{"num_hidden_layers": 8, "num_attention_heads": 4, "vocab_size": 8192, "positions": "rope", "bias": "none", "max_grad_norm": 0.5, "doc_mask": true}
Each number is 128 + 24 x the weight over its row's rms, rounded and kept within 0 to 255. Layers, rows and columns count from 0. Numbers have three digits each. The size before them is the row's rms in percent of the matrix's.

# layer 2 attention query, 256x224, rms 0.0884, rows 0-24,64-88,128-152,192-216, columns 112-223
071:119137135119104098136148140132116162143135125141128126111095106116096108126168122130122145109158115151132082140140138112129137134110133157140115117143109125116113163102096174108119160128140127101151096107116090125176079160105156146133160126105151104147114117122167130129136098130116089101138109159121127077116137086113190150110163123084
087:115119120113095077122107150098137170155175091104140142094170084120111096143134158131122118054101124132162128094127150113163137141121117108139139152099119115099182111125109097170125134151137140141096140145075131180148096108136153167131129126154159118125098155113119115178161107151094101144120121171125173151114137112146150152105170141148
084:086148124128130123145140131091139160156132141149135109115151151135102120130155143168156100130127115144130109181105139107156132123113147149141111097119115119108126111118100131111135124199140100141110097118087123128147135117148107057121194123124138144144101081109162117177124141128132130109149108124139096076094148139145142119114166148130
083:124142095145124076139082169104109123139168068138138134117168098150136081162127133133132135104138117148153084099136117124138140154082139110139153085093106121111141120120103114140121137142098101134150123159094099152158112105136145133104137151127129130147135115093146100172151128135130134105137150170158138129080145100144166153119165103115
085:107098130126128116119120172107142129167177103129121118101194108136089111137130155111130123072078117142179112133117129100174122141123113111129134097134074130094138126122118128146141120181133081163114141147089149144129105102190114129141141103158135116098117115109134095172124143136114111110144117128129124108105151107142144135104153113123
070:185120106136113147111141151089108099136122169180142094141109146126147147060107113116119133155118123149104135129114094152151150130121129127114121098111130114142130131110108153124131096066146127173155127112138130112143112106125096128154090157118110144111140129131097134092170152099131168114129137106124132138149116152124150147180117135166
070:140074137101120145148123138133087116153068169140094122128099143129119162100092124115118122150154116127088113160110122117142106106123089106083086120097140137163092124107121124101114119146133128142128094148132133135117145141097113096142127119089138093131131140113128132088130109106159141124153140128165102093134118191145129144136153164111
100:131108117108096121127152132091120133156139148129118124103142136135092106151161120150147118112111107128139089117153122118146127109109134111142110062125107112114123160090104138132136129169107121167116082117091123133147120117178119106157171111140147132135125113122159116140149094161133117083145097140154156094079148130167149136110161140136
081:105144162148100116116158071186138159142148104125157168151095093169134146154130135093148131121163142097142164128131131122119129132077110169142127140167175103151114134138155134127113143150129131090106154107171135135100118146101126170095139104145133116153135136123087105153103105176144141159136136132108150171196119120128055118085136120100
092:108129125135134099121085130144147132151132082116153159144141077131129110141133128113092116095154135097115132129142159120148135164107170142134119169131137095117169149133174088160134119111102153077137157120115144129152093157145118145084140112165152143118082106095167135173107132138133103161130116151123158108129123085107115108086162121096
089:074101121116136132153166147142141146158128107126132119110127094117075104148126136134147136114125123123107095120109151112144126127149117084147109114078094102117123150116099152121140150164131136160123106115069144135167132109128094104124181130154123102154093116113159126147163099130123098132144084102124147094103138151152109146104151154172
081:148137101112136155115137144111140132092153106115155103131148140140109081132148116119084136136072129133139097123137143112121133122162137083091134155101080142076124143094118118150119169137156121136094078113080185140137134120149152131170136107199113125102118105092138143123125129121137117109132113107142146121105117096113141153129117106156
085:106135101154124133128140160118107106109100145142106075104109127109129139147123130179140153137127127155112103171122145077115084141120099102115136105091095125119123095143083160137106115167191121166117081137069138101151150099113117071154146113106129127133111110118146139076142131110091153110140093131109108109127101192169173163153130141156
086:064110133152131122165131130149128151178140105121135135136143105149137124158133122149156130051132106104146131120157134122125149127099142156134133122129123123115150092142142129121114124178154106086165146127120140184132096119144101164086191099151120150155105110119130124184114130190116123109107142151121141156115119120128123102084155115114
073:169124160136082113152127139126124102108155143148124116111108176096142143093105122133137128170117151180130137110111122196118119120137113146136136127129089160125137126145132132125122107090156099120142121145138097135126164150136153127132071137101154194097159172137101117113107156092119128117188138114151105160112140118139159119168109073099
073:151123176140116139121157128151114121119122144133126151173148120142160138113125138111130146173182111088116097136126127144131145100126119132136139179153172104129116096158117151125147095131116136093128125095181115121156137165133140156131098113141119090171125170166097115147100139129117157111113155140101122150190108156156097104142122108074
083:169112132095125124085136103155085108108128169163101087154126159106136136079112164117124075142116149162139119098106102187151133137137124125130123116140176140177126130121132170110168102130133145160138122157180117120108146152104141116119121174100108162115146136166123134108141169126159149133104146119155109101135144139121147099126100112114
082:130103108140149172124142123138121131134105131128099122118138113137119108097131141125136176131127104072093107146090153104163122107166146082142139136097153127092097119106085144117120123119140154137154123082148165110133154129087131117161138161151147072151117118144138134103181116104122162161114124108065123117151129176131108107126115171178
076:154124128093109168119133157133125154099121208167113112146116133106137146088122104136144097167146129132103144075118109182112139140163113117105133113140166128170119121133088127158131125102120151138135134099160121142113126148129145126164077159126121134065122143141115122124144131098147153138116160124127096116130141141102123075138157113139
076:106120116154158120136143124126126142174061071104110149129120063183131121191119114131136167105164136085117123139135160065123151136120159101134134156142143136126132097162101115117107109113119132089144119127127145151117155117114150150142109095145120081176121127129149098145157094128154156148119123145076137158174102155136114094141185139137
081:136129116088104128092134140129138099108198141138150090072147171106140144138155124124145073123099160185184140104147062191095140124122104137066105143160087148132120147130172125149133130101166121165121135174102118131111139140141140112117122125108148149092159121133090134089111137114141130090163116110148133137096148116124150157154086113137
083:172150149166088110124155137111139137091113166166124121126123175090150164129141145125127107180117148147147124118127095191122126114129130149124139109143128163176133121138176158127104093094143115152114137147142124158127152173139136119132086119111110165112174135135113102101104167098138178119143147124140117153132123147131128091157127093102
074:127103118115119138134105143159138153081163097129151112137154141140132153161124071105088093115120136154112151124154076148133155163153105176140090175145176124114111111143116172146135129082148137182098137135122099112104072130155130122129102127128163095091116141164070179121072155152140121104113122092139119109110159118082134172145102122139
075:149137122104109141125115126128133109110139195135116101104074154130136136075146139123131186168090130091147123114145091173097105148145122126109089153118134166140139147114143138124145124141140150169148152129135187132093147106133164113159129130086091133086104139095121120104117177072116130108124118129149080104098131144117121142156119140166
094:141147133117098100127145152074162107095129152110111122127115189104143175066159098110134094182117164149150135106110111212131138143119127155112134117141127168172164129134137153137126109101134111179112120166112104155125149144212138111113088129082131151160130153129122120125093156114124146126150125107155136135110135122104153116146123109093
047:152141105152131103154156152106136152126097098132167126121154122125143125137131110118128155106132155163135102136091115135161153124128154113153125157101137149101114169145165145137099114095117193136137099120107176122097160097131087135107127147128115188129157136084142127131177223142116143167118100134083119153118108128140169162091130096125
055:111071117161131115180163138160176137137104156131105102144096167109131145109067120111130136141138127132103115139112113127080118110122131108118137153115169143151078108187116124162141115121122126117171126088149104124114139097128154102160110135105123126112131121148108156131146145121120120126106148126162103096108143125164107119131141145145
054:180172139128111107176147124178153139118126119098155088169107132132164129140115122090135123116130141138128128114138113101155133133107134130138122144101122121154171159142150085132102160115141129097107184121141118167122097131122132190108116121124114132106180166126116126105136161149138133145103142102055149138119105102139108138129103115127
059:140155153162134123169137112085153153123106130123131116090134162129136121107123132115156149172127093147141141159144093119109148145152079144088115145096155125174144155115112146119150154083098187088124177118173138114152152133124140148128149119141142131114145163139125137117101185129122108122115126098130155135157108145146089101075160119134
065:108112143162145104185155149116133109158112139146138107173140120094125145131130126092113085107176089158133121123091123111094086125129138124134150117084153118115105145171139086169157149105109173085118127131166080096110116118119112127096147135113143152108135139131159135089092101137152129134126126135112096131152126103108123157120155140123
052:107172164132148103113130135099098087138122125139114145136107109170125140140148142127130118146142113126104148088142157103137125191122101122174142151091101100162121130117099114140170173122138117107114137123134125111136150139125111116123103117141139104131098149141143132161101138138147146153136150160120118093163105132121149111137082162123
047:109123109121158120071116110121128145045165099111139132126148108126150127146151123121098117094085114181140159121158124112163153089147095145152126151140109139130153119100151113120099146113147127141115155098110145136137137162140135167161148149156170155112147147141123098153108134154167087125101135163102158190124145108124122122147136094137
064:159187162164158087147149096118144136136109116106153117190142119105149116150123133129109133107146117115118129113122127124103135138121179124111145144110124140093132144179141094099109121080100173070093121159154091114088097133142123123135128096133129151126113143133169149150111150081116146169114125156131143140152096095125080112173132121113
054:131103065090135131160146164155143090134120110110127105079157152138151135128105116146115128110103095125131070132131102160132132113132128099125097122108125133128088144123165124149160143165118085167156123096082129150121167079127157105162123171122152138132133113138120142095126138129109132119137122133162118078117142140161151124165143146148
060:186146131137149130130173132134124122147158142113158071160115133143166071154154118145135115109105120164145100169151115117103133116161119102155090143121114149079138132086150154143102130107114107130107102106136089120172124127106171139147132117122133120116120129121134152169171105124152108108157147115132107167107116115148159116117132092150
063:121184161133123052145140132136165149107152148113166126154149124119158125198142105106132104087151134148158151111126110139088089101116123141124122152156161123155177153153140135138117109081109100073115116135178091083139125136116137131109078127142142130069156126095141136133105158153132154143109175134146141149161113121098124167128123110134
052:140128156152114102126145116107113102161096149126121171156103120160132128123101127163120105144164159110127182141135141129135150140080114132110085119093126101158136115092098150125084111103115121125138119141156111113125099117099121128108129111092102090116128128145134136087145151120153148132105159152116092112089096153094101149122115100124
059:108125152155127150121121130137123160108114126122182143106145127125124116156111116086118130108151132151116127096126145113119129103152131124125104133137131130110117139137159123070105142111149154105127168100159088143080153144140111144111096098103133144121148099102119110136096173107159101147139180109117158159131147097094118094129138171134
059:124128147133130127172136122106134140133109138097119098144136131131133092131101104133086095132147115163151140097092126144127133138137127100147118118094186129147117111171149134099163190133128100142141135186099080134122106086117118097082151174111143126153086128123153141119129101126142080136106140096153123095103148139115134174129150131124
069:117119137095106156138124072090083127164098139133103152104099088163142148075138157146119116148168146096118148136151131135122116152119146139125126115090155133129112143114112107149158139138144126102148122125132130118133102118098105143168163127120117078154123109139137104111158137137138163093094094155112072103142121149159124094156127131132
062:116119063141127146114125160141170089109121160144082146114126143142134129102132124160134143121109110129124106122154161109124134078116144131129106097089118107104071131158083155144115150137115121133125121120084142155117190094115120098140123140148087101167116096099170139128173100131132162109132108110132116099137124131148164114160147131173
056:111110098091120157129118105119154127111123153134088163121118129115135152082168193118164159143149137117151164132155110131131135112107109124142129148128133130150110132075124125145105122118148140104137115167136169151153139141114104162160127113166088117156098119085151074130108109138140145110112124157137089128140107142129122117124151105125
070:094131103170095079104152194129160126098151135156141124116148132117135200149134113137141107125116095126101147134148137136086128118119141117119137131121120093115098151136093097176086136120153105126088109098136142144135174118116095112152092106129115165119176127091152144121121134142129162143114120147184135175115112085137135119151136115139
064:149118110113100135119120133148119096111094164142084137076131134134152136096131197143140169134154128109133145141161129098132159102118124114149140107147129129134079133095139126118086110126159140097116161136182174122140125147106115160152124068128141114143128118109160081131132097127137184134136094149110079130168130153153101097154151103095
062:114152116125112129138147208168172114098127155136163100113147152099149144143159093135131138112077107122110113137165177138090119093109112129129163133101112087115081175144095104124134159165129094100119103106104121153131150131134111121130102116134143149147171119123156127155126129110158167135133126127121165165115124109183142143175168148133
070:138104162081117142150143049124111133115123094100131164139099084116150124106109154127124129117118150154158140158144077139162131146130139144151140149134116172177152100126163112132138142162143171120172168170159127114135087178116144147106147123095144133130107152166111145109116159135147103149154106116142116117155154125101105101093112145087
072:143106122128132171136115077137100135152089154150086144130101114138139145082155187142133135154113116099117146128135134109155116110112135130112126098094170142105108106096131113129155124129120158117174145102129168132110109153099107168141118122136107077130113107144163104126181154099117130118111130140105086087143130158141099110133156139135
061:150129132097166129123125118081126133123154077118119153130126096147082103149088094139095123115113119166111094141078094115186119161161102120135095155163090173124160119105136124106129115097138147177142157157139119119140122137142146111117168153154114157104092118159104173125110122120094083111144162116126115118100150128126116146110104143106
064:171109107124164097134140109101127135114140170114150171128090113096142142114128160094130167114159148131122117159116117089162137137143134128111135081156141106142152105113144116116095134152155157144100170136145157120143082164169135186111135082112158135133114139139144061114099103111112153143125089120103140136162134153138139156126139124114
074:119131111126135145135141108122119115127096130125080177121091112100146122115147179124143171135122121099094132131127142136174123110108152117138121145109135148161136129084136092108151141147128162107147153104113144128141150157123114161123135106098144085129146148133154102135131105128127137155093111177129100088164132133112108124104155143114
058:126130145145072153150176114128174133156138113111139139105156128141090090124137123076172154154125133120135111147129127112124143119142094153155124082131101128095114168129140115118158118127110104082110138060155107106163110105126078103102169140166136121145119124117173103173140120125128121129126136143135135127142126112154131136113139140182
059:122115128124121110173144126154151146127135141123114128112143165055119152116097120119151098127114145129156125087124111089124120122090096125137083148086157118111113142132137097155159148141145132162156120096116111159144172109107124122131121101093132145147158105146133146116135124147114124131143101091110165136104113122137130118109137135169
067:137158157160133142212170083153177145138132112122139115110124124162112132094099138116183102106143134109137086168145142140116118137095107162135111092126131066103127139157139108086160127147158158122140121082105126134143100102147117126132198161123119122143114134094143128136154138129138129104142146116117123121108094101156133114146164134134
062:135154111170134135172160081135146114116147118157156143156155137142141090113146122099109157126150101110135126127153107105075127115122108145123098114130103143123138147080176125118091140106117151110132175112126163128141114138154145144156098140093146133190135137115129137173155159127107126138157104152092162160125108117172137122127108104091
060:108164118128146120174120110099145111134142138156136122120104153102129159152098116136198096109125152109113122161157087116097088113126099153144130133117147115133114111179131127128120127120090156168137115141135096095129112124185105105120167136068142135113178139151132161086142163129104128089142142142122105145126148092139113105142184128096
055:095115099106134120073103175114062089132122141150161178110095103138150146160186116155093164107128124139125134139103158135130114126164179094141134156185144112155183104146108148164140135087139120133099127118123131163157117153116182118147129099151089125091155156114147110074133133096123121147146147152147110146122120160137119153124063146099
052:138101130090136111121111117139139151121129117126155167148143103159116120121140146135065121143108127151110120090158094137102128095135152106129147100127083125136154143117135123126122152152151114175116081122115096126123152117121160106146124088120096157111164120144149140117103074144155121135125146142187102107152159157152134136112100160133
071:186140134139093171184123095120161127146121113118182109134136123160111121132119127102134147127132156129128086129169117126102180123112088148149122126099128128149101132131139120118121074130077143118107130118115139081154120124136073129130182116118136167129101125139151158138161158108130149137150119130134145115123088092133171149121183111134
061:143137143144110134164157082148140133108137077140130160112116124110118111089116158100183121150118114118162124099117133139119164107124123113105131112128116118145128189110146141115146131129120110058142117092142171138141139109100118153125118133145127131151147126125148095150155096112126097163125103132097142109155133149163142151147088139081
070:141174101176140121129123108149173143105128123121152099139148093111104086096132111088131086100128124146080112162181142102118177169082109132111111130103123136093126140139164101116120098136097169133130114106101097100119128095148100119123162130102121144171091128103125142139126146129128147136161131145112174120075116094145127131108131126107
055:129123145139118118147144091111157172089153116114142141134168126095135117086162160128127106147115123104127088122159118135127142148107111098139133114106141107117082145155096090107161102103153140104122151117105121106165148137125103105095119178148108158117134132131152101148139125156179141099097168136135147121128094120129160148143129168142
062:142146091136129138089092123115103056113141116077156154142095125139162109148112127155138159141165110111120161157162166113160113155089127129082110141112121145137137111123098113118147120125105145152163156133117147143105115125129146116186114147118110108093174104092138098133142138129088178117145083121122153151107113102120134143155135107123
058:114156170134098157153133080143123109135124134111113150157158097125135123144138148091125136125133139128134139146107159097144124165141123144159148123142105128118079094126128145137138147133176104104131141139133169132142084126124143124145120108150077105138107095142137114161083152135120132154133170149123101124134094156120111129162087111139
067:116149130175137115193134117125139155090142127106131138126125121104096131117083125128165108112123149110162143162140116126098138144133091136171099127105127100107100132135166125137168116100141112108172110125093146134124133104148063141083148150097121139119104155122126097167153164141139105139124125144109133138097171110134104118085149120132
060:086108093093089124067116150102123105124109211141151179090088120103163164125137129146119120116113116146143126115153140141134121115105143116110133116131138089140111140120084158165091143153182146093140119162135132120149128160127158110169089102135111126109093144117124100091140112157113118119128078117131134127150125181142138105148106116128
066:153097136082172132135155099135114108096123068135086136156116120133105105146143128168133125136148115120127143091145118159166155142145129105132149102081158109121134159097136158122161171106089099085134115101115151109154105121086125161151143124164103089130101123127143112159170112114142148160106132155117082126120146161113145143107164138147
065:112093137060153129062132127116146135086132159151134089115117131132116189115165128147150127115119151153129155089097104162130125076154139086131109117124136126154148162138091189144147143131163140113144098112150129125132153121115144131112088129152159117131135113146110133099136122114107098138111137103153115132149174169136117134153102120129
064:172129144132179155128148097151103106122156133132119120161114126131118134103126165159137148101136125118131167109136134152145092113105158114132157083102110164160161108128144173139131103128121157108137139109121152141131142117094107148130098099143143145167156089151170115088144141105133160119101171128111114109160101130141144123172101120103
059:111115142069155114094163103124114134138135112150141135138137159145133091130167137148081107081125095144097142145158155158132158107131150153149136095150163144122150103127112152125142152108108131129104118132134178138144119169116139126152068141153129126086151116153124147167123133110128190126103168128148103106134166153085122116139132100143
068:162138106127171127173114057136136124110123060167122106132136101164084087123105170127144152153166112110116148131160135117135099166098139150149171134068141177116123131125140093100140133071109122071156148116101146110114106077090084120127141105123127099155104107136145091182168162093123143127151116152128122149126135128154130135122131130128
062:134095133125092096115133145129176116138111167125162152119112141105161132153119118118116107112113137149145142131086174120084137125139145115130110153162092122128113128120106130159087163152176106168092129160147116145130113130128167107120121152137111155096168163144098135110116084179125138099167139123145137138118134162117131150126131130144
058:109098157110138110103134150104137106117104148129132143123104123121131148100116169127122123118127158145131134139087167150132113108117180091127137108129155126115129184115145147167108122114133093091124113157101112173143164127118154131131111109146120111141158111142130085071129096129126136100123147154138137153152136170133086134121123118125
084:108109112112118120091143172118121128137140160146168128102116147129138139159124093109105137120094103129103091137135102144143146144144117138114076147178128108115133122128115159122128183194151121187085112122117117133113128124143139131130164144120127104133103124166098165122061134102114146137105105110124127071091154165085117120167121124140
075:141132109159122126131119131154100125126125134133095166101094088121165107100144161098121175178087150121123176165101117110148078139121142110150134140119100102086142108157139176153144109110130104185123140086141166100107143128132160128120093114143120100146127131131151096133095125082145100134122118149123112135135107195141136155174133129108
068:103103124104134103053144181094126111149095130147127122097093171127141133127143158167099105111095126131118118142095104141146145129171159109157135143145156121145118165151155120145126164119090088146108109149132148153112134119127123114134121142110073122123152129164119131131106117160150112135133116159131129101121163168108127154133159155116
062:136121118078113158072096113140091121138117115135134146126138122133120109131174133094105147120089157093102167147117138136138112147134123121134115114145120126127102130088121149135139141150103118124088166124126093141078151152107115137147119100154070066154125116113134115074128084121128090153109134157115164107155131176135118173118116093164
066:156125102149120132115108092117055130147128104093107120084075136095088144133141114126129108145114134128137105096124139144156119131129116155135139105099147166132153155099115126115162117115149147187106152102081097136129155135095144200113101115118130134159151104149120117106121088175062105159115115144107148145122165135152153171124136128136
071:182109141064147169122125127092149067148143121127140177133110146164096118143127135107121140134139126094110152188148101135149142132116174101139088123128136111104063122153179125154151131100075117089125123114135106146147145108146125138134128126150113129114129144166101143124185100067163115134125118123185126092133141155135111132117136125107
064:159111076157071133116139134146097128115127114125160141126112137177119093165175122129097113125116098125155115117165142143157117129123135086125143110108132156120101098058132103125169130118138156163160162167072106141146160170112163159163165139097103116146135111118146112113136130150104112154098156152133170143158156159110127091125131081158
066:121107150108145162078148138165087086132163132143089109119126138136069139135192117144114097127154112162148155145149132142142115113084136171113097129135162096136106146166157166148137080112091125123157137102101131142179132117134190135104137130098138135091145132115113124128149105095117117158086176140141134100143130112103123083122126097130
065:107116135111148148127157109137183159112131134165118116152167075100134103102142115130096153142167167128101150161142177096128143152105092109110118092126141103128150115148115109094124093145076148131152131069134106101084135132146092091152124157134110155113121141105138119146139124145097158128145105076148130149132109141153156112131132111108
070:136113136135071118127134129094171141153144165153139135152137120109117142073127139077115183121150109100108124183114170095155135169123114098140125102137142104123136097143133141142098141122135137129150093109165130133104147117150083054142168107101100103091139150164140146157112139085186116077154134118142096139119106120118119103104145153112
070:152161116131086160100113100122073118127112079101114184122106117128124125178168128132115092184126155124156135059104065181133113122110121142137099133120122193145148114134175159130148110096138132159130167115123124103140139166106180130137078117101084102120093110091118139127160124129128132150148118164166121118140154117153102135125125131126
060:105138113135106142143118105138129141126120104153088171144060091131099142104107129109117151135104193125144127130125120164136155117126069096136122132167160165086182145146117135124125130146128123171102107141158133086110120162112106120176151135117130147140122141084120082141137112148099112132112116144105099148145140161114121167112127138126
070:140125135147119137119169150092144092118107117122118174134096151105168099145171146109092127183128089081144122146133111131136120137109168133122113137109107104139101132154127085157144139055105090120098164138179117099131126139118155090085148118100115165117128114110146145126109141093169131122168173097164123089136159125110131145145087125109
073:130135115132110126114152115108098112117125102110132176156121139136091078106150128137131113165134127095112119122118064164182141145123133133151126146116140152119112114108166142121128096107156125109126149139147163110166131132137151103106065126137115115102116129152122158105136113126097142115169122144149107120131180127124119052160103159099
079:130144116120144102108140139146085114122114119130147118115109146131130104161152119097138111125133123143124143062096111134131085128147127136131146118143134133126109119168121093134129135122123131106115161088077114131197102130117145169118088134162101134095166122102136138091101093148069111141115184174169162155112158133113158116142183144102
062:105151129141118159156100141145152116165126144126161154128157110207125086170154122107125093075126153171124151121178158116154122119100127121134062133142108143110119116099179177147179146154106141094180124143146125118129146123117123125137160162109117133106151110149074147127114178128149177096136112109131120095142119158129129130142094133148
061:111105112105055123116107135084106103119128110119112112140126110140096114152130100131115123141154134141134158130153165124140118127113091122117096119118143162131178101123109203102116104158185154181112127148131134106083114168120100177118134087102137111103100107128123093099120118151102157122118103147145133133126094168152128115110135116116
085:110117111143138089152104079162107178116138137157155098136133079130159153135106123118111134096131118167131190120125172106120111133157124117111163123161116083113134106097103073126131142166138150125121142116090128159089117092107112151167151139135129126153125128121160113103140119191127103126103128164137122180105128125093086127127135132167
074:100081148138120126121126122132169124098158182125155117134093119124100171129106122128172146124115141127162141114113152149069141120163127133105116147178116087149146168097135139123103120156120136141096107143142145118104132124087118139192159152109142124162115133146119087099123156174144112128147117140098137144129075128098104172122135116165
065:111103173122138127163151109131156165098122138149146122137183105132124138064143138127104156116074100109117104124153152132104151099132174115119146124123140069135101156138121112142147157130127114114124123139119134097134116141147104121131144160130118117138125089156118082113110100120115071139143145071092107157122159102098096136135102171130
071:183135165136121151143125146101120133168133102151110174106149182111118109128140130169138123135130145134119085133098076155157140115124117191149101132127131114107125137120148173121112132121135139095123103114152073105156118153140148146112091121146092141131151116181092159119157111108119110114153149145089148105122138127137139096119111123106
084:103130119151115112171141104113136134119130154132152082150159126090137139131110131165150085136094125125121123179173155138082126110108172140092130137117140086155129117121108140149145119139107098111148130129117110151070118109117097130134145168118138130110118134131136098132151147141135143096140135102107142151113066138120132159131100130142
071:162123150142137149105110160098087130168115108128102160132146127198094101112150122169092121156136137126129099146106107125158135136147130143158109112096138143115161109076142175132153106123109154130128138127153134136152106155126126138113095128129102136145091136179104141132199140110135135129123108126062107092109151127137127099151128080101
065:129157085139098082136141107143125140086132160108166067132099099090182135130095133100088088100157119131113156126111193108107116125086129119114157119123155117138099139140100087139132150132122117119168148116090107126111117096100082093127116113138133170106135149075131135134104166137138144101096169139162144152093162137149156155113141096151
083:086108118113126115132127064140128156119156147109145101153128104138145144122107123137114150064120140105126169116130230124121123127148125090119133111142144106136118140126092106122143146161132114102132143130108159158101139123106106140192152159163124130137114127111178105149153141160129111094123138138144153179098087130085124147107125124162
068:124116125104151100157149164112176098128185150098183122076108143121149153152150091133150117125106114149166157125152152133118123132119134146080143133137116155132109147142134154153123187117147100156106124144109131150106143093146138111119172137136190130127153142107139185136092144111156175111124101111163181101115110143115146182154109111141
066:115093124114091099158182120102155148138155123124137114124149139113153113112147106146146098113116133127122150174156190118105076115120170136130109114115145090122136144148140108177139136154111076145137125103077142128140134124154075146138133127136132164115137167135112087123145147107149165137103154148122127140111081156147115121078146116145
094:124136128165140106112173097163179102099166162157154087158134144082149155106146102119122095123102113083132170119104182146105110112146141118119159112170163083171095165125098107140180139144113123146106124131114148146116170103132108090154134150118120113137144128092174100128088132142132150116113182129144139162110104103102133155160119117126
# layer 2 attention key, 64x224, rms 0.083, rows 0-24, columns 112-223
036:163153095144140111128124121093126132120163117110110125110151119138119107128101128138124145154113116116104171123087076149116081164139110114143161140106152165142120164120108103145155121108164127187122140153086146117118094121147110118082142158096172096084128107095147126151129122142115144126112153129166160146109080142116103093107095082173
046:094148111125136148140132168175137093148094140141118139145134179145147141147156145123109140109123091161127148135149136118156133122113126141124103130155120139122115111166142100131109135118122136077125119148115104153095140116093113090111132167132120121149113132118105141121116156077164111147172106114104099095125097142106133108149160157101
034:144130093124163099092117132163106134134128165120143139136094133129135160152147095149084147113128136123102140070072087149125085119147101100123113118130145182161145135150107133146146149128126184164133098144113110114121136124067126145124108135102148113115088126101172103145140151146098135132116149175137177141111078109130121127128087121160
050:106118146114134147128131182125142149162105162114101146140122131119127144121176171146144132099112121171144132122130136123141143137106134122114094139183119127102117121150117111120085108153153124127119114109158111136095121113106151119145144113128109118154107109114105154084150147137167121124140101082103110093140091153103106132129172162105
044:094140127127101142141155157159143154101085141061101131123130110171118114138176130144126142126117113201136095083140123131112155082097153117106108150146143136116137102101103130111126131148136137115141150115134104109088119114076173141131121154138111124165101112133125123129143170154148112140136098115112133124120154158149133101092121230144
035:079108135095099083139151120116138170129127094150119117103130106144115119114127091136090083111104104120182083131188146084127089133134156167129154177150112135106167142139134130146114126204158113117085135130120111155088096126134157168114099096137121135141141093182114138072106120143145117097107136141120109133104122096140121117103156107126
042:144180128157135126116084086100128099107146098138150087104123132113116106138071135150117103157107143085120150107119173139086100111146131123128179139107119128132129157101140126123154104072097110139129128136152132118162113127156102111110093137115153124110123112096127153146140101076086119100084108146135118154126132110153103153115094080143
048:094103109131131162134134162158143161137103125136119138167119120148143159096154128110140164142109084137113127182152133127164131154135131148135093156135108123099117147173127126100074132108122107109134155108134119155125126138089164118145101142142122133160096127128096154113133175114159122135160155068111136107155098152097136144129141149118
039:121167127133139115147106132127106102092111197118152078130168147101116130143144124152148089141134113126141149096136141155129138125147131123128180125099116139172112100090110103126142154092146112139137138171082113090157141125072128124125107156118076119136128176108161116167126144121064149142123076123110120131085140096133134098152115153140
046:119129170127149149128156136181098099125114132075096136109131142146125120165164140112159122142141156172135135088118192105147158114099123172107178095130143156129117074129119140131111141137135114114150144152102133118119143111091166123148129125145100094158107141110115117135127149150062160140101078140105125107150136173136137089153174173118
049:107110150132084133167128123151126151134076160107123120133133126141150160137152156108124147141106117153149124188168162116135122164113120147148082157156160109091120097159141090131082152119117110132129159148157107154114140126096141118133135102132121136194119116138109127142124169120140096181163122095117123127125100142098137148101160150136
046:137095168111117159169160128125171154163098129140110151111139103124128136166112160127137155132129106132128105149134135126124172178140121107160110102145154114151108098150134127160112123118085144124136106120138135102104139096119099126106154127147137131149127158188139118150151160120172134121163120145106082118174120175084125093115108144098
046:148139121138134156165112138156192158147148155174135160170143140144112164086118112125111176139118100121091102176122082141134107155122099110160125175110155102127146150118138082126143119123103158119071096084168143163115133138120121114131130141135149109178104134119143162121177130133151112084146132090144106097141134116128093152141123125113
045:118124115103134151091151175167144161152119157114108075130144166131122148162125134135160117102137074149129117121122139140158115143132157141088101120156156133112124082156112128151137143136111115088150117095118105146124138135129186109147097157158107142143113120106112137107114140121120158121122108088115107084125124105114125126162153188132
043:139147115127126113092100112131136118111119109110166111139114154096111115147087151159140125068112139143125137131142107105100151126103137114144147121104118152182125131107130144089094138125151139166117087150123167098172108126144127132102133118100123127105168089117118169150132113111129148078114111113143153145105164097137152125112131117147
043:151162127133153129110114111143129100087120130096140073111147112121105120135120147120135068121151152149140153144150155136177131137115123151136170126104123148163114100086128178161163142109160118099154168102122148114131102125118149131120080121145150126104117149112121117140118133129105120119118111139136184141108179119158149118089113128143
043:117129125126096097171108124126108093140125110094175125101122100107129112145098156097142125133135142126141151168142187106111114146112114098117152130087111142134132122101125110115095117078161130144145138158100161114122115141133114089160135105102091131121172110121087159147149138149106146140141145109143134164098106094127146117110121096130
050:099083167142114139168111107114145150109123115095113167083143134144133121112160160094118125164136105137146161173181186130105135147115091091164119146146139117173131159145095091114104093105124090116109117101135139118128146106114114081151153122158152144162116159150125085173132134141119096123167128142107118148140095152069132119094148128110
046:158150101161096094128110144089122096115153145115142114138137138137103124108122120142121166150129124130175140126145186115137090123128116164142146137080102161097144144109138134116125104133139132126134143129115147117130140164113133111126125150098135103138124112085137133115122111133151116117147136132155156170084118089166155148074083109135
048:127106150155122112152132136147126152104152158117118136135149172121108136144132165122135133171137109136112152095127160116140107142132111143141117137112151081136172094113119144149115099129111083123149113144109140133123153133103155083131149156134171136180085173115158079139118151150101117153147149130122138155133074158089163136124197124134
045:136123137109168146095104148121117153137132139160154130155137128128134127153085130142144120062095110093118108106100008101123119134116152124147127138155125155134099134138112123078099143132075119162100105145113122122137127132145091131115175113132115136125146096118126186122119134129145148110121132134136126097114176121126115144118128111117
055:150165093077112121099112124142117104118117134121153104122125098140102111141102173136145096095160130105121125144152089108160129129125154129133158111111135154150124135093126141119097128124165130146152146119120163110152111142155138151153110108101116129080140093094102179151130122121135146133079124150167141126080164076174141117099072123122
056:157102117108120122116118137164143129160112121158128108162127104130133151106144013141147085115104168151156129114154116175104139124153177141074111107137139131118137142183182112141189119150119156117086123168133096156124143117145099143112108124129104125111107145139128149110100112106151141109135147108130100120160138135110121109149138121118
048:138120153142175118104108181107106105133144123131155094112140153101127105165101157121159112108149111133153110119159130120135138161117094131159147152120103154138127133124121127132127174077104114118144118152128094079189118136098131118113134152124150115098147094169103157158149134137097132102148119143108122118117146123124136127129095131142
063:149142099099114121120098064119144131146157129130160149124161089138128128109097120147132089130127155122126178185144085134121092143088149163109088113119145140127110106131109144156117087119116120157103091152144121134121140157169090102112124112111115142091138074098118151124094122115166130119091106108144145132106140094164129143100121069095